Weights of a small GPT-style language model, trained from scratch on English Wikipedia.
Training: a variant of Adam for these matrices, 652M tokens.
Each number is 128 + 24 x the weight over its row's rms, rounded and kept within 0 to 255. Layers, rows and columns count from 0. The size above them is the row's rms in percent of the matrix's.

# layer 2 attention query, 512x512, rms 0.0233, rows 399-503, columns 256-319
size [ 90  96  90  97  85  94  96  94  92  93  89  92  95  90  90  92 100  90  87  90  91  88  88  93  88  90  85  92  96  88  92  94  94  89  90  92  92  97  94  93  84  93  93  92  89  95  92  93  92  88 100  88  92  90  93  97  91  88  96  99  97  92  91  91  98  99 103 100  85  93  90  89  92  86  96  97  93  92  94  97  94  91  93  89  95  94  86  93  96  98  96  89  92  92  86  94  89  93  91  88  93  97  87  90  88]
[[143 160 123 175 152 105 125 128 122 167  90 101 137 110 112 114 140  95 119 124  96 178 117 114  70 127 124 124 109  95  83  55 147  81 115 112 117 144 163 140 122 147 123 129 139 118 144 136 134 142 134 110  91 149 120 129 129 155 150 154  93 112 151 107]
 [149 142 113 134 176 136 178 111 140 112 150 146 126 154 182 135 121 152 114 145 150 136 139 128 128 133 123  56  84 108 127 128  95  99 123 144 137 154 129 151 110 109 113 123  82 131 125 196  93 160 131 122 140 126 120 133 159 147 159 122 171 125 142 143]
 [134  96 117 169  99 122  89 116 132  91 112  89 137 144 170 142 147 127 108  83 147 147  92 109 158 134 123 118 100 124  97  89 106 115 122 120 119 101 135 144 121 109  99 143 136 120 101 136 138 115 102  94 119 142 124 134 120 161 131 125 128 101 104 123]
 [101  95 147 131 119 143 170 110  99 126 121  99 116 108 132 139  95 121 112  99 101 153 116 117 151 118 163 125 109 100 170 149 141 150 135 108 129 115 128 135 116 128 129 137 134 154 175 107 121 131 115 110  86 183 121 151 140 126 113 109 156 171 132 138]
 [133 143 112 122 113 152  87 130 117 122 127  79 124 101 114 108 113 121  90 126 130 127 117 117 110 109 118 170 104 188 105 144 121 161 135 121 149 111 133 137 135 131  94 138 135  73 123 104 146 110 119 151 111 123 112 111 149 133 150 114 140  96 188 103]
 [155 106 110 128 135 122  73  95 106 149 108 135 105 148 141 170 109 108 136 158 152 101 119 100 118 124 156 120 100 167 132 118 124 169  90 111 143 123  92 117 140  64 119 152 105 141 163 106 141 110 105 161 134 103  93  94 129 134  97 109 130  91 135 110]
 [ 79  99 133 170 108 123 107 138 119  87 129 119 137 142 114 127 112  76 132 150 136 140 157  86 155  94  78  98 140 167 176 138 114 108 118  72 184 161 115 188 110 164 131 100 111 152 139 164 162 105 141 109 105 125 124  87 145 104 143  87 137 125 140 153]
 [101 129 151 124 123 103 134 139 111 127  77 122  69 142 106 132 148 152 158  87 126 133 117 103 114 166 147 125 111 143 127 111 131  74 153 131 140 153 138 124 113 176 129 133  90 118 139 161 142  96 146 135  98 116 135 110 162 150  71  97 152 140 125 139]
 [114  92 106  95 103 143 110 156  99  87 134 138  83 148 173 120 138 124 116 142 132 100  99 120 142  99 151 115 178 167 154 121 173 114  76 121 122 151 115  98  85 142 129 102 102 185 131 131 120 162 159 123 144 130 104 165  86 138 131 106 136 112 119 141]
 [132 105 125 129 135 117 104  71 159 151 134  84 163 128  71 134 140 137 148 108 111 110 106 119 173 159  95  74 140 126 159 140 127 150  95 108 125 162 108 121 116 106 126 136 125  78 130 128 106 132 141 126 107 123 140 105  78 137  85 167 162 137  85 150]
 [165 131 116 206 115 169 138  81 118 150 106 137  97 133 151 128 142 135  92 123 107 163 113 100 126 158 149 117 145 115 150 110 139 103 145 121 132 109 129 147 113 148 168 121 112 120 111 163 142  98 134 147 128 139 153 144 185 129 112 156 115 119 180 173]
 [ 41 163 135  98 119 141 118 166 107 141 143 164  81 140 154 112 147 139  84 151 141 112 142  80 146  88 156 153 125 168  75 104  96 102 113 105 113 143  86 114 123  94 153 122 126 149 139 127 164 158 113 113 143 171 117 108 150 162 116  76 123 163 141 134]
 [177 164 149 131 136 129 122 129 117 114 103  83 168 117  83 146 146 132 179  47 131 101 148 117 137 145  89 101 153 104 112 178 127 112 118  99 159 150 159  92 165 112 101 130 163 122 103 174 112 147 140 117 182 154 141 146 131 134 111 147 117 172  98 158]
 [166 120 168 115 147 110 162 141 132 137  83 112 137 140 145 122 107 162 119  94  92 135 115 121 133 164 187 113 120 105 136 118 123 121 111 135  84 125  98 143 138  96 147 141 135  80 177 113 111 101 131 135 123 169 175 156 144 156 150 156 113 142 132 136]
 [122 129 101  91 107 131 131 160 126 103  95 139 116 153 156  95 139  98 136 140 145 128 159 147 122 153 140 114  95  75  91 112 146 148  80  74 188 111 181  83 127 131 132  99 104 119 101 128 119  72 119 117  82  94 112 120 130 128 102 121 120 115 127 140]
 [110 133 147 174 143  91  94 114 131 121 171  79 112 137 100 139 120 118 116  94 171 142 133 161 160 126  98 121 146 110 141  81 107 129 130 145 113 149 130 119 138 134 146 113 131 123 122 109 121  45 127 137 133 129 100 141 139 161 116 112 133 177 134 122]
 [123 143 161 112 156  93 112 136 161 115 125 201  80 123 129 106 132  79 138 142 166 123 130 133  88 106 187 136 131  85  96 112 154 150 130 153 110 131 134 113  81 134 167 146 110 162 129 125 132 115 124 157 102 118  89 122  79 102 116 110 122 127 134  86]
 [183 151 114 115 109 146 121 139 120 148 137 104 169 143 146 122 110 133  72 170 117 119 129 158 115 115 140 114 122 131 132 108 132 134 133 101 157 103 115 132 169  86  87 135 142  61 121 105 116 155 148 114 133 116 139 173 120 137 130  63 145 142 118 137]
 [ 98 100 157 138 144 120 116 123 107  82 152 147 139 112 118 162  96 156 121 101  95 131 121  86 136 108 120 102 167 124 108 151 125 168 167 120 142 126 159 119 100 127 160 143  99 161 112  63 139 136 129 135 131 104 128 100 125 135 147 159 154 195 125 110]
 [118 166 129 128 152 136 172 124  88  91 172 143 127 150 123 169  90 127 126 136 145 170 131 104 109 161  98 144 110 128 148 139 122 118 126  99 132 165 114 131 144 134 123 120 107  96  97 148 157 164 138 143 138 112 145 150 123  93 149 103  98  88 147 132]
 [138 112 110 124 138 100 105  96 131 142 135 153 167 140  96 119 123 105 138 175 103 139 176 149 130 151  68  90 127 124 134 124 134 157 123 135 125 113 119 131 111  99 148 129 164 104 114 118 126 114 152 102 146 126 150 139 114  86 127 135 108 139 134 130]
 [121 127 153 113 114 109 129 137 150 149 146 136 138 165 125 130 131 120 122 123  75  86 114  90  56  92 124 150 115 173 140 159 133 162 151 109 103 130  77  82 143 134 139 119  97 142 169 136 142  87  98 126 148 150 133 125 111 103 173 159 135 131 107 137]
 [141  85  96 140 110 144 102 127 129 133  99  96 133 116 141 118 154 157  96 118 139 143 111 134 144  74 161 120 149 149 131 116 138 134 142 178 138  94  87 113 108 134 122 149 150 116 158 117 131 139 145 164 133 164 114 130 145 114 180  93 127 127 103 128]
 [ 93 146 123 185 119 122  96 139 142 123 115 115 110 165 113 152 147 171 140 108 129 140  99 170 122 107 108 100 106  76 132 138 120 149 130  90 124 168 117 139 165 126 122 158 120 104 130 149 149 134 148 161 145 120 114 136 141 130 121 142 130 127 128 100]
 [115 118 127 101 142  97 133 139 112 145 157 148 103 118 145 164 116 149 175 182  86 142 114 130 107 108 146 113 150 158 189 129  94 117 120 103 128 164  98  97 187 106 150 131 145 138 155 119 142  93 159 123 145 135 132 120 179  89 139 116 120 127 135 105]
 [122 102 103 155 123 109 112 129 169 109 133 158 140 126 143 139 123 125 152 102 146  97 115 134 125  90  87 100 121 155  72 109 134  83 123 147 156 132 150 190 135 148 129 133 133 143 126 123  93  91 105 129 112 104  82 120 140 119 146 123  87  98 155  87]
 [117 172 168 133 114 157  85 140 128 134 117 118 155 140 137 147 156  94 119 112 103 121 122 108 120 129 165  98 133 110 160  98 111 160 130 176 130 125 145 116 139 159 161 170 108 107 119 136 122 107 114 137  57 103 117 137 126 122 140 100 181 140 136 123]
 [116 128  70  96 186 108 148 178 111 106 145 106  85 116 133  89 137 122 133 150 136  66 133 153 136 153 151 135 121 128 149 142 155 119 128  84 128 140 140 109  95 183 142 144 126 111 113 153 157 149 139 123 119 126 163 122 127 134 154 143 144 158 138 188]
 [112 132 125 134 151 112 119 105 128  85 104 107 144 106 141 166  99  98 132 122 128 153 116 164 138 155 130 148 105 175 134  97 138 101 138  93 158 132 130 132  95 120 159 113 106 129 115 176 119 106  94 119 195 132 118 178 141 130 122 138 131 109 155 146]
 [107 121 118 142 134 128 137 121 101 137 124 169 131 133 110 151 118  82 117  96 100 121  89 121 105 114 156 156 122 132 141 132 153 149 110 119 115 121 146 116 138 124 178 116 120 134 131 150 166 111 120 126 123 125 100 141 121 121  99 122 122 128 109 158]
 [171  85 118 145 148 132 112 134 102 144 146 151  94 174 129 109 127 121  86 153  81 134 124 135 133 124 127 116 106  95 129  87 112 108  99 128 142 136 131 153 156 164 111 130  90 171 132 139 116 106 108 101 150 128 107 141  99 154 127 140 131 118 153  90]
 [115 113 142  73 153 116 117 137 138 174 161 141 126 121 152 147 141 134 160 120 104 149 137 114 103 143 115 156 126 140 144 133 134 114 101 122 136 163 139 127 136 160 106 119 148 114 142 110 110 144 148 165 114 142 166 136  63 125 139 104 116 146 137 123]
 [113 131 112 140 144 155 108 148 130 145 179 134 196 125 109  85 128 141 100 131 125  92 147 135  77 156 156 119 121 109 140 118 128 145 139  89 119 148  98 144 120 125 130 108  86 126 145 108 152 149 104 116 131 148 142 128 114 146 136 146 129 129 125 151]
 [ 98  76 112 109 103 128 133 124 139 135 132 135 161  93 122 172 141  88 136 127 152 110 139  98 174 120 133 108 137 146 145 165 142 117 137 102 122 171 148 130 150 131 117 131 104 160  97 174 158 215 135 140 145 153 159 116 132 124 139 106 140  60 179 152]
 [115 117  99 131 103  80 141 100 129 144 123 108  75 125 137 103 110 139  98 139 139 140 167 144 147 158 129 118 101 115 119 149 108 102 175  93 110 110  96 134 143 124 115 138 131 122 107 137 160 142 124 141  94 167 140 122 124 138 118 104 152 133  83 155]
 [118 113  99 147 104 106 176 137 179 137 127 138 140 145 157 123 116 114 141 130 126 104 154 135 165 138 116 164 120 167 122 104 133 147 131 137 100 161  90 148 101 125 103 105 122 128 113 150 139 137 134 144 132  94 121  96 128  99 157 191 103 137 146 125]
 [157 138 110 126 109 159 147 108  63 117 161 150  99 133 112 199 133 139  85 140 133 114 164 145 129 110 108 137 122 124 145 143 128 124 173 122 147 131 127 119 126 108 166 129 116 171 155 114 192 164 125 105 121 108  89 130 118 123 125 133 146  95 134 127]
 [152 108 161 126  91 143 110 155 110 129 149  95 141 126 140  85 157 115 111  88 152 134  49 147 115 105 134 113 121 144 144  96 156 159 134 154 110 114 153 122 104 151  71 134 121 111 125 128 160 125 153 128 149 111 126  81 115 113  98 102  93 152 120 103]
 [127 147  81 106 137 116  88 117 118  96 129 109 104 116 105  87 142 107 176 136 143 124 107 128 101 144 135  99 120 135 145 135 162 103 109 128 104 102 128  91  98 125  66 115 153 118 119  93 133  87 133 137 141 134  78 151 112 163 160 161 129  88 122 142]
 [154 157 125 130 166 102 136 127  83 125 151 194  64  68 121  76 166 138 158 140 139 143 114 133 117  98 104 114 169 137 137 123 100 132 134 141 130 125 164 117 154 142 100 139 105 150  86 120 144 126 139 123 148  99 112  79 118 128 141 102  92 147  99  95]
 [153 128  96 136 124 115 140 140 124 107 139 142 106 130  85 121 149 125 118 150 154 136 147 133 138 179  80 135 113 142 103 117 105 107 120 132 139 148 159 154 116 148 117  72 155 125 127 139 128 115 176 119 179 128 148 122 102  88 113 101 127 137 109 168]
 [121 107 110 180 141 131  93 123 101 134 140 127 147 180  95 106 150 101 145 122 105 137  94 148 149 116 142 114 137 122 120 162 152 107 129 134 121 126 135 137 132 139 106 109 134 103 165 138 119 140 152 122 107 112 129  95 132 131 126 137 150 115  93 114]
 [143 101 138 112 135 132 148  92 130 113 124 104 138 129 105 137 151  91 120 141 114 146  83  92 124  98 148 153 170  94 144 128  90 117 107 143 137 121 124 119 122 150 126  90 138  98 110 127 136 104 159 139 126  94 146 114  90 118 104 133 103 109  86 111]
 [104 134 139 139 113 148 114 112 149 159 114 137 158 120 138 112  75 125  90 126 173 121 135 137 156 169 125 160 108 122 172 137 133 149 121 136 120  99 135 110 129 137 122 118 113 119 126 125  97 119 110 142 152 137 161 100 118 127 125 136 142  96 178  98]
 [132 140 151 130 113 119 129 126 141 140 146 170 119 140 110 109 109 119 161 113 173 172 153 162 131 111 163 126 112 118 192  93 122 125  83 135 167 124 143  97 123 102  94 133 115 128 137  86 134 141 136 126 141 126  92 171 111 124  89 141 163 167 137 150]
 [138 126 115 143 120  93 127 143 100 114 147 160  75 156 148 127 145 142 146 125 110 107 176  99 121 109 161 111 170 193  76 111 175 125 152 119 130 113 153 117 128  98  98 163 131 167  96 144 146 129 129 162 155 107 149 159 143 108 120 122 106 154 126 110]
 [ 99 128 114 113 159  84 137 185 120 112 134 146 133 131 106 116 176 119 142 141 109 123 107 115 106 142 127 105 112 120 125 133 135 123 132 129 132  96 165 119 142 119 130 149 102 127 118 124  98 148 144 131  95 148 145 176 134 109  96 184 168 129 127 132]
 [140 159 147 146 104  99 143 159 117 165 103 146 100 100 159 108  86 131  94 124 126  75 162 132 117 130 147 129 104 114 115 108 112 104 129 113 136 125 113 149 139 168 103  83 101 123 109 130 123 115 141 131 134 129 130 122  93 150 125 172 133 123 118 127]
 [106 138 130 164 136 140 119 107  93 121 149 154 138 134 142 108 148 102 122 105  90 129 115 130 113  93 166 120  82 102 136 118 108 163 100 111 111 124 128 145 143 146 155 143 129 151 139 144 129 113 139 114 141 147 118 153 130 165 143 123 138 104 114 127]
 [ 91 110 102  73 133 131 100 125 126 154 136 154 103 105 139 176 173 100 131 155 129 119 134 136 135 128 141 118 115 112 100 121 137  92 147 132 144 131 108 119 139 120 131 110 144 145 100 108 163 129 136 145 141 100 145 156 131 122 119 128 135 129 129 144]
 [125 103 122  94 156 135 180 105 152 131 152 155 125 117 120 130 105 144 106 165 109 125 104 140 143 156 132  96  88  82 133 116 123 121 124  76 107  89 112 138 141 183 125 161 101 112 135 172 103  91 153  85 124 150 124 150 126 124 122 127 106 106 145 169]
 [100 105 147 131 134 126 145 108 131  99 108 164 143 162 127 167 114 115 163 145 176 204  93 132 114 111 131 122 140 148 102 117 102 154 170 148 135 117 137 110 139 141 101 118 111 182  76 145 119 150 140 173 121 114  86 161 129 117 140 168 106  89 134  75]
 [148 112 149 113 128 118 141 121 135 144 146 120 109 133 133 155 128 116 162 140 110 161 115 125 111  98 117  88 147 135 111 156  77 149 145 174 126 149 171 119 126  85 133 100 103 143 144 119 120 133 124 133 173 106 146  81 144 143 134 137 163 135 157  95]
 [145 154  97 174 121 138 138 109 108 157  91 141 131 121 179 133 106 114 130 107 153 103 164  98 135 160 107 146 121 140 113 128 159 132 152 118 110 112 149 127 145 137 171 148 119  91 125 136 126 135 123 119 143 130 140 142 140  86 149 150  85 164 133 118]
 [120 152 142 152 125 123 131 158 131  98 131 140 121 136 145 154 144 152 134 131 150 111 124  67 128  87  93 111 135 139 144 121 167 139 165 102 132 164 142 148 152 110 109  99 109 121 105 146 128 156 124 120 131 134 110 149 143 101  93 152 128 123 143 113]
 [160 109 117 147 155 129 127 108 146 101 117 123 123 124  94 122 104 134  97 129 137 108 133 150 128 144 123 118  95 140 136 115 142 117 107 112 129 122  87 108 139 142 118 126 100 121 129 101  98  99 129  68 136 152 154 137 114  95 130 174 146 132 106 127]
 [132 114  89 113 132 128 139 124 148 134 161  91 147 155 110 134 129 134 125 135 164 100 159 107 142  86 100 160 104  90 112 108 164 157 118 104 156 116 146 138 147 165 163 116 106 165  97 183 127 120 117 120 155 124 184 141  99 122  99 157 108 113 136 116]
 [103 109 126 125 138 145 152 153 134 101 124 131 135 178 142 171 157 145  85 157 135 125 113 153 132  88 143 109 131 105 145 120 102 105 103 107 111 139 130 108 109 132 123 115 133 148 167 159 147 125 111 116 126 184 130 105 113 147 125 151 105  97  92  85]
 [126 117  86  92 123 166 139 158  85 152 162 102 127 125 106 149 140 138 140 147 150 109 146 137 119 101 144 159 139 112 162 111 157 165 146 134 139 129 121  79 137 125 144 128 135 135 172 123 101 132 104 109 141 149 104 125  97 124 106 118 157 156 142 117]
 [167 143 147 136 121 133 145 136 173 144  99 141 114 154 139  50 192 135 135 155 146 112  81 137 100 132 140  82 134 104 106  87 147 129 122 147 140 118 124 117 152 112 106 119 152 192  66 132  95 119 141 109 116 164  94 141 119  80 128 160 122 129 137 124]
 [ 99 102 154 102 126 107 140 113 111 113  84 115 146 139 114 143  89 155 125 144 148 149 127 141 146 119 137 106 132 104 137  78 145 149 119 125 127 117 115  70 145 132 131 188 157 114 116  84  99 129 130 117 111 131 106 111 123 134  99 168 126 119 147 131]
 [131 127 147 133 138 142 120 124 110  85 148 194  59 132 125 122 138 111 124 140 185 150 142 136 148 132 131 100 140 125  96 159 144 105 161 113 128 138 196 166 115 160 155 122 110 145 142 130 126 166 139 112 145 118 128 125 135 109 136 100 142 130 148 155]
 [135 111 125 128 131 128 109  85 175 130  87  90 111 156 125  82 159 135 131 117  93  83 181 171 102 131 145 110 154 126 173  95 129 101 138 108 118 134 131 147 107 147 121 114 105 148 132 127 114  92 136 115  85 153 138 142 110 135 138 126 161 110 130 156]
 [ 98 161 104 184 119 153 113 157 140  93 110 123 153 141 115 103 129 127  86 112 160 145 130 128 147 115  97 161 177 117  98 108 123 132 115 138 146 119 104 133 129 137 134 129 105 145 126 149 133 130 102 155 117 139 140 136 122 158  82 122 106 163  95 119]
 [ 92  90 159 136 138 143 103 142 112 147 146 135 103 115 116 109 156 103 103 115 154 101  82 131 153 130 116 151 118 107 163 126 122 104 131 118 140 160 170 101  73 131 134  88 104 145 142 170 132 160 114 108 126 127 144 104 124 124  80 124 117  82 118 135]
 [141 131 141 117 156 125 120 118 124 145 124 143 123 184 163 110 160  96 114  86 142 126 130  68 130 126 127 138 150  84 120 127 153  96 117 121 130 114 161 122 169 136 114 105  96 138 123 119 174 115 167 121 134 130 149 141 106 125  82 161 102 158 116 138]
 [123 109 137 142  98 110 122 127  95 135 144 110 157  91 107 137 110 100 130 153 153 155  73 181 115 135 110 145 109 177 167 127  77 139 117 120 147 129  88 117 125 159 107 126 169 115 152 108  97 146  90 137 203 140 109 145 153 122 131 109 153 140 158 119]
 [136 149 157  84 124 101 105 101 147 136 119 137 137 182 173 123 107 105 155 145 121  90 113  90 110 152 158 146 127 162 118 111 166 146 109 127 123 173 152 106 124 121 163 160 138 168 127 123  99 109 150 113  89 153  73 173 151  93 120 111 107 171 130 106]
 [135 130  98 139 127 104  82 139 115 116  99 111 134 133 141 139 107 131 137 124 118 103 118 131 106 122 133 121 101 151 150 143  92 127 115 117 141 126 136 177 134 155 117 138 121  75 132 101 174 134 129 121 162 118 137 164 114 122 133 128 106 129 153  98]
 [162 126 131 120 151  99  85 145 102 118 102  92 131 129 159 112 136 108 104  92 140  81 145 113 158 132 165 116 129 123 145 137 130 108 121 130 128  96 102 107 172  87  90 127 145 116 175 119 132 110 114 121 112  98 111 177 162 145 164 154 109 140 128 143]
 [145 133  68 139 157 115 118  95 153 137  96 141 157 118 128 155 157 110 105 165  84  95 114 130 121 115 102 136  75 107 142 141 143 138 103 110 165 103 123 129 151 199 131 172 165 114 116 138 148 125  98 118 111 113 110 122 157 112  90 142  76 139  89 163]
 [ 88 108 110 164 108 121  88 117 180 175 147  85 125 112 152 115 126  98 135 140 118 138 163 125 110 106 155  95 133 129 153 164 143 113 144 118 136 134 143 121 137 172 166 144 102 112 129 123 107 116 127 108 130 160 113 124 128 185  74 121 112 117 141 166]
 [134 127 149 124 113 109 175 171 146 120 139 151 138 134 187 175 176 132 114 135 101 116 140 128 123 135 144 121 118 147 122 159 140 135 115 132 119 126 131 202 104 140 160 137  79 132 112 129 129 147 104 142 124  74 142 129 110 137  93 146 134 122 108 113]
 [126 109 112 116  97 147 129  73 128 138 155 130  99  86 113 157 122  76 118 138 115 125 135  93 172 118 131  68 115 104 138 113 128 159  95 137 138 109 151 170 187 175 150 143 147 140 107 100 138 123 123 169 116  99 115 138 103 119 134 159 144 121 174 125]
 [151 123 153 164 108 110 128 163 171 125 136 124 136 146 125 156 143 134 151 107  92 110 140 118 111 122 116 120 133 111 117 102  83 130 134  92 125 105  97 139 138 142 133 126 111  82 112  99  94 109 114 167 149 176 129 122 183 159 103 114 154 152 161  94]
 [125 100 123 127 162 135  81 118 134 149 119 127 133  92 105 136 180 146 133 131  96 126 142 110  85 108 120 101 121 108 149 109 125 130 106 140 128 168 136 145  88  96 115 105 124 102 142 120 131 128 111 132 148  95 153 125  75 150 154  89  91 148 166 114]
 [167 105 111 135 133 105 100 113 146  91 140 165 151 120 168 112 141 120 120  98  94  72 126 163 147 163 105 140 131 118 140 141 156 102 164 125 144 141 169 138  88 110 105 121 120 142  98 108  89 115  96 135 130 121 101 130 120 134 104 161 109 101 167 145]
 [106 136 149 139 136 151 121 155 117 103 134 132 163 128 141 142 121 149 131 155 118 143 126  90 138 112 137 164 152 124 156 174 161 138 132 147 170 151 104 158 157 133 138 128 102 154 129 118 130 121 119 152 167 131 142 100 126 108  59 130 138 181 101 113]
 [131 125 135 116 148 106 133 135 151 147 134 159 108 143 152 115 169 110 133 105 105 148 177  82 127  98 156 120 144 144 119 101 114 112 154 127 148 130 164 123 106 132 195 130 127 152 117 105 176 103 125  96  88 132  88 126  76 105  95 112 113 120  80  85]
 [125 121 106 128 151 135  81 102 133  93 131 124 130 107 174 140 132 143 137 111 150 124 138 135 118 124 154 107 146 138  80 149 135 120 121 120 160 120 166  58 132 117 126 132  88 179 139 143 147 113 145 134 129 106 130 117 149  96 137 120 118  94 144 139]
 [129 110 131 166 127 182 137 152 128 125 131 128 107 112 138 109 136 110  80 152 143 161 128 112 145 111 139 113 147 137 136 116 123 134 158 164 116 128 167 155 191 178 158 117 105 150 132 117 170 110 164 117 122 141 144 131 116 178 128 110  99 194  65  94]
 [138 165 120 136 104 124 133 120  99 137 155 146 125 101 138 155 105 168 105 113 130 160 163 126 145 139 125 132 143 128 120 110 122 101 139 104 142 141 132 146 126 173 160 129 145 182 118 170 144 133 124  98 138 113 131 154 143  90 184 112 104 128 110 138]
 [143 140 137  89 114 101 174 163 142 137 163 131 155 153 149 106 153 139 152 138 101  95 111 108 103 138 147 125 143 115 130 125 122 162  93 139 129 148 161 127 122  83 113 115 131 166 140 120 126 140 167 116 126 123 146 119 143 160 146  52 121 102 120 120]
 [118 145  93 146 129 104 139 137 143 124 116 130 148 122 154 140 117 104 142 149 103 123 104 137 150 158 103 119 180 131 117 110 127 155 150 156 125 147 180 119 147 127  99 145 133  94 112 117 164 122 144 147 126 111 107 154 129 129 157 139 126 151 151 115]
 [124  85 131 130 129 139 128 122 168 104 121 153 114  91 105 114 120 163 174 134 135 137 126 103 123 139 156 170 115 132 117  98 111 174  75  96 112 145 109 103 114 146 156 129 128  78 156 113  95  90 133 113 112 138 116 110 122 176  88 129 169 172 126 121]
 [141 120  86 112 125 102 124 114 120  69 119 130 132 104 135 163 124 157 121 137 162 145 156 119 156 140 103 126 157 147 145 124 135 137 141 142 121 107 138 175 146 110 156 134 105 139 109 150 115  98 162 138 126 133 157 128 110 109 149 118 121 127 141 100]
 [106 140  83 118 104  72  77  75 148  87 123 130 157 156 104 144 130 111  96 118 145 178  95 113 124 106 109  93 149 130 128 125 117 109 101 181 128 136 192  97 133 169 140 102  68 181 124  95 146 126 142 140 141 105 143 163 112 119  86 148 107 171 125 119]
 [110 132 105 127 143 140 154 143 119 107 141 122 169 192 164 165 175 126  94 102 159  97 180 124 131 116 157 136 165 133 118 130 136 154 147 135 139 160 141 119 148 140  95 134 143 179 132 125 113  90 121 139 128 138 160 144 115 142  89 143 118 114  95 105]
 [136 160 155  73 122 128  91 149  94 111 146  67 129 108 141  92 141  90 113 145 161 142 122 154 104 134 140 149 135 119 125 124 125 162 143 136 143 131 138 130 121 111 104 106 160 175 129 119 128 119 155 134 125 108 143 126 145 129 110 158 167 119 116 122]
 [116 121 131 144 141 123 164 119 120 134  86 117 133 123 168 124 166 148 102 121 116 137 111 123  98 171 137 146 125  94  98 205 105 121  88 129 152 135 103 139  81 132 131 118 170 136 120  94 100 149 163 158 133 159 121 107  91 129 139 121 109 131 119 117]
 [146 133 107 136 142 119 159 177 116 164 107 179 129 182 166 143 125 148 123 115  89 104 134 122 103 145 105  98 129 125 135 127 140 123 106 145 182 140 113 117 154 166 161 128 138 135 158 107 128 119 168 110 150 121 107 157 119 111 110 166 140 104  92 159]
 [135  97 119 100 142 148 153 132 145 132 110 146 139 117 118 122 121 111  85 145 147  81  81 131 151 102 158 122 105  74 158  94 106 129 146  82 137 140 105 119 105 111 155  76 105 129 119 148 129 120 144 141 131 141 105 135  94 129 100  98 140 150 122 129]
 [ 92 113 162 152 109  92 118 114  98 163 109 128 107  63  82 162 115 162 101 158 109 120 109 130 115 154 138 120 137 110 143  97  75 125 145 126 152 105 151 179 121 131 167 130 145 139 113 125 129 146 144 126 135 111 125 124 160 174 121 133 150 155 103 137]
 [148 153 126 144  99 101 142 128 137 124 138 104 126 154 147 121 180 143 136 136 112 173 135 122 126 121 115 168 153 146 120 127 155 126 112 113  91 129 109 111 171 107 121 152 142 147 124 128 111 116 126 166 141 124 109 115 119 116 123 117  77 129 127 129]
 [124 155 169 106  91 132  91 125 149 115 158 133 183 148 119 153 139  93 103 108 138 175 101 113  91 114 154 123 148 118 125 108 159 131 156 140  97 100 161 145 131 147 149 150 162 134 143 131 176 146 138 132 124 149 100 123  99 108 153 139 148 101 109 141]
 [157 108 123  73 150  90 149 161 141 143 125 137 123 105 152 136 113 103  68 141 107 113 173 190  75 157 143 124  88 101 159 167 141  99 129 112 143 108  97 117 152 171 133 135 150 119 124 103 158 145 102 120 109 144 135 110 137 138 134 123 133 117 137 163]
 [154  94 120 148 139  99 109  96 121 118  74 146 118 144 128  85 130 135 139 122 157  84 138 120 156 130 105 123 129 140 143 136 173  97 149 150 115 118 138 129 118 100 124  87  92 110  93  96 107 137 120  92 149 128 162 135 136 134 128 135 133 174 127 117]
 [142 147 126 183 173 137 143 124 169 105 144 130 149 122  82 131 125  98 142 120 141 122 161 148 115 141 113 133 155 142 107 151 127  94 151 128 105 122 158 152  95 134 100 119 145 108  63 180 188 135 156 164 111 122 135 114  83 108 143  79  99 133 127 135]
 [126 136 115 103 124 139 118 133 102 105 118 171 118 154 110 138 101 167 144 145 142 101 142 110 127 108  97 112 134 132 143 130 187 172 143 135 141 137 123  92 151 132 119 105 155 119 142 131 131 151  76  90 145 137 128 176 165 143 111 117 103 119  86 117]
 [104 135 138 114 134 105  61 133  78 125 131 101 105 181 126 121 127 171 165 158 120 143 113 117 117 127 122 138 169 149 131 115 158 153 121 158 145 135 145 108 115 119 157 141 150 105 141  87 144 114  93 167 136  97 146  93 121 110 122 119  98 118 101 128]
 [117 143 154 147 133  96 109 169 182 126 119 108 157 162 146 141 144 141  96 125 118 116 132 139 111 143 133 115 123 114 134 123 146  88 164 139 143 146 145 143 169  99 100 130 112 107  85 125  96 106 113 118 104 114 127  87 101 136 197 142  56 129 149 154]
 [136  89 149  97 146 142 136 153  98  95 165 122 101 120 153 127 127 127 109 143 126 132 161 131  98 138 108 110 159 125 118 128 156 127  86 144 116 148 121 147 140 137 145 143 124 131 106  96 123 143 112  88 159 112 135 111 108  75 166  99 137 160 165 103]
 [118 159 121 118 156 134 121 119 101 105 123  92 130 113 109 144 120 159 128  79 110 108 121 124 100 167  82 147 179  83 134  89 130 105  91  97 155 109 142 158 132 116 132 132 154 121 156 129 149 109 150 143 135 133 121  95  96 141 136 148 141 163 170 129]
 [114 165 150  95 160 142 170 112 151 164 143 161 115 124 156  90  98 145 102 142 145 141 138 170 154 148 107  92 124 111 116 126 140 147 122 127 123 110  71 151  94 109 136 120 107  67 120 139 123 118 109 108 118 114 122 134 132 109 126 126 116 124 128 117]
 [143 126 103 150 162 125 103 169 145 118 116 112 122 105 155 179 145 122 153 122 147 126 149 128 131 157 148 166  86 124  68 122 114 134 139 123  83 168 126 106 103 132  80 139 104 145 120 113 142 137 116 161 132 141 117 150 147 144 131 156 140 137 159 135]]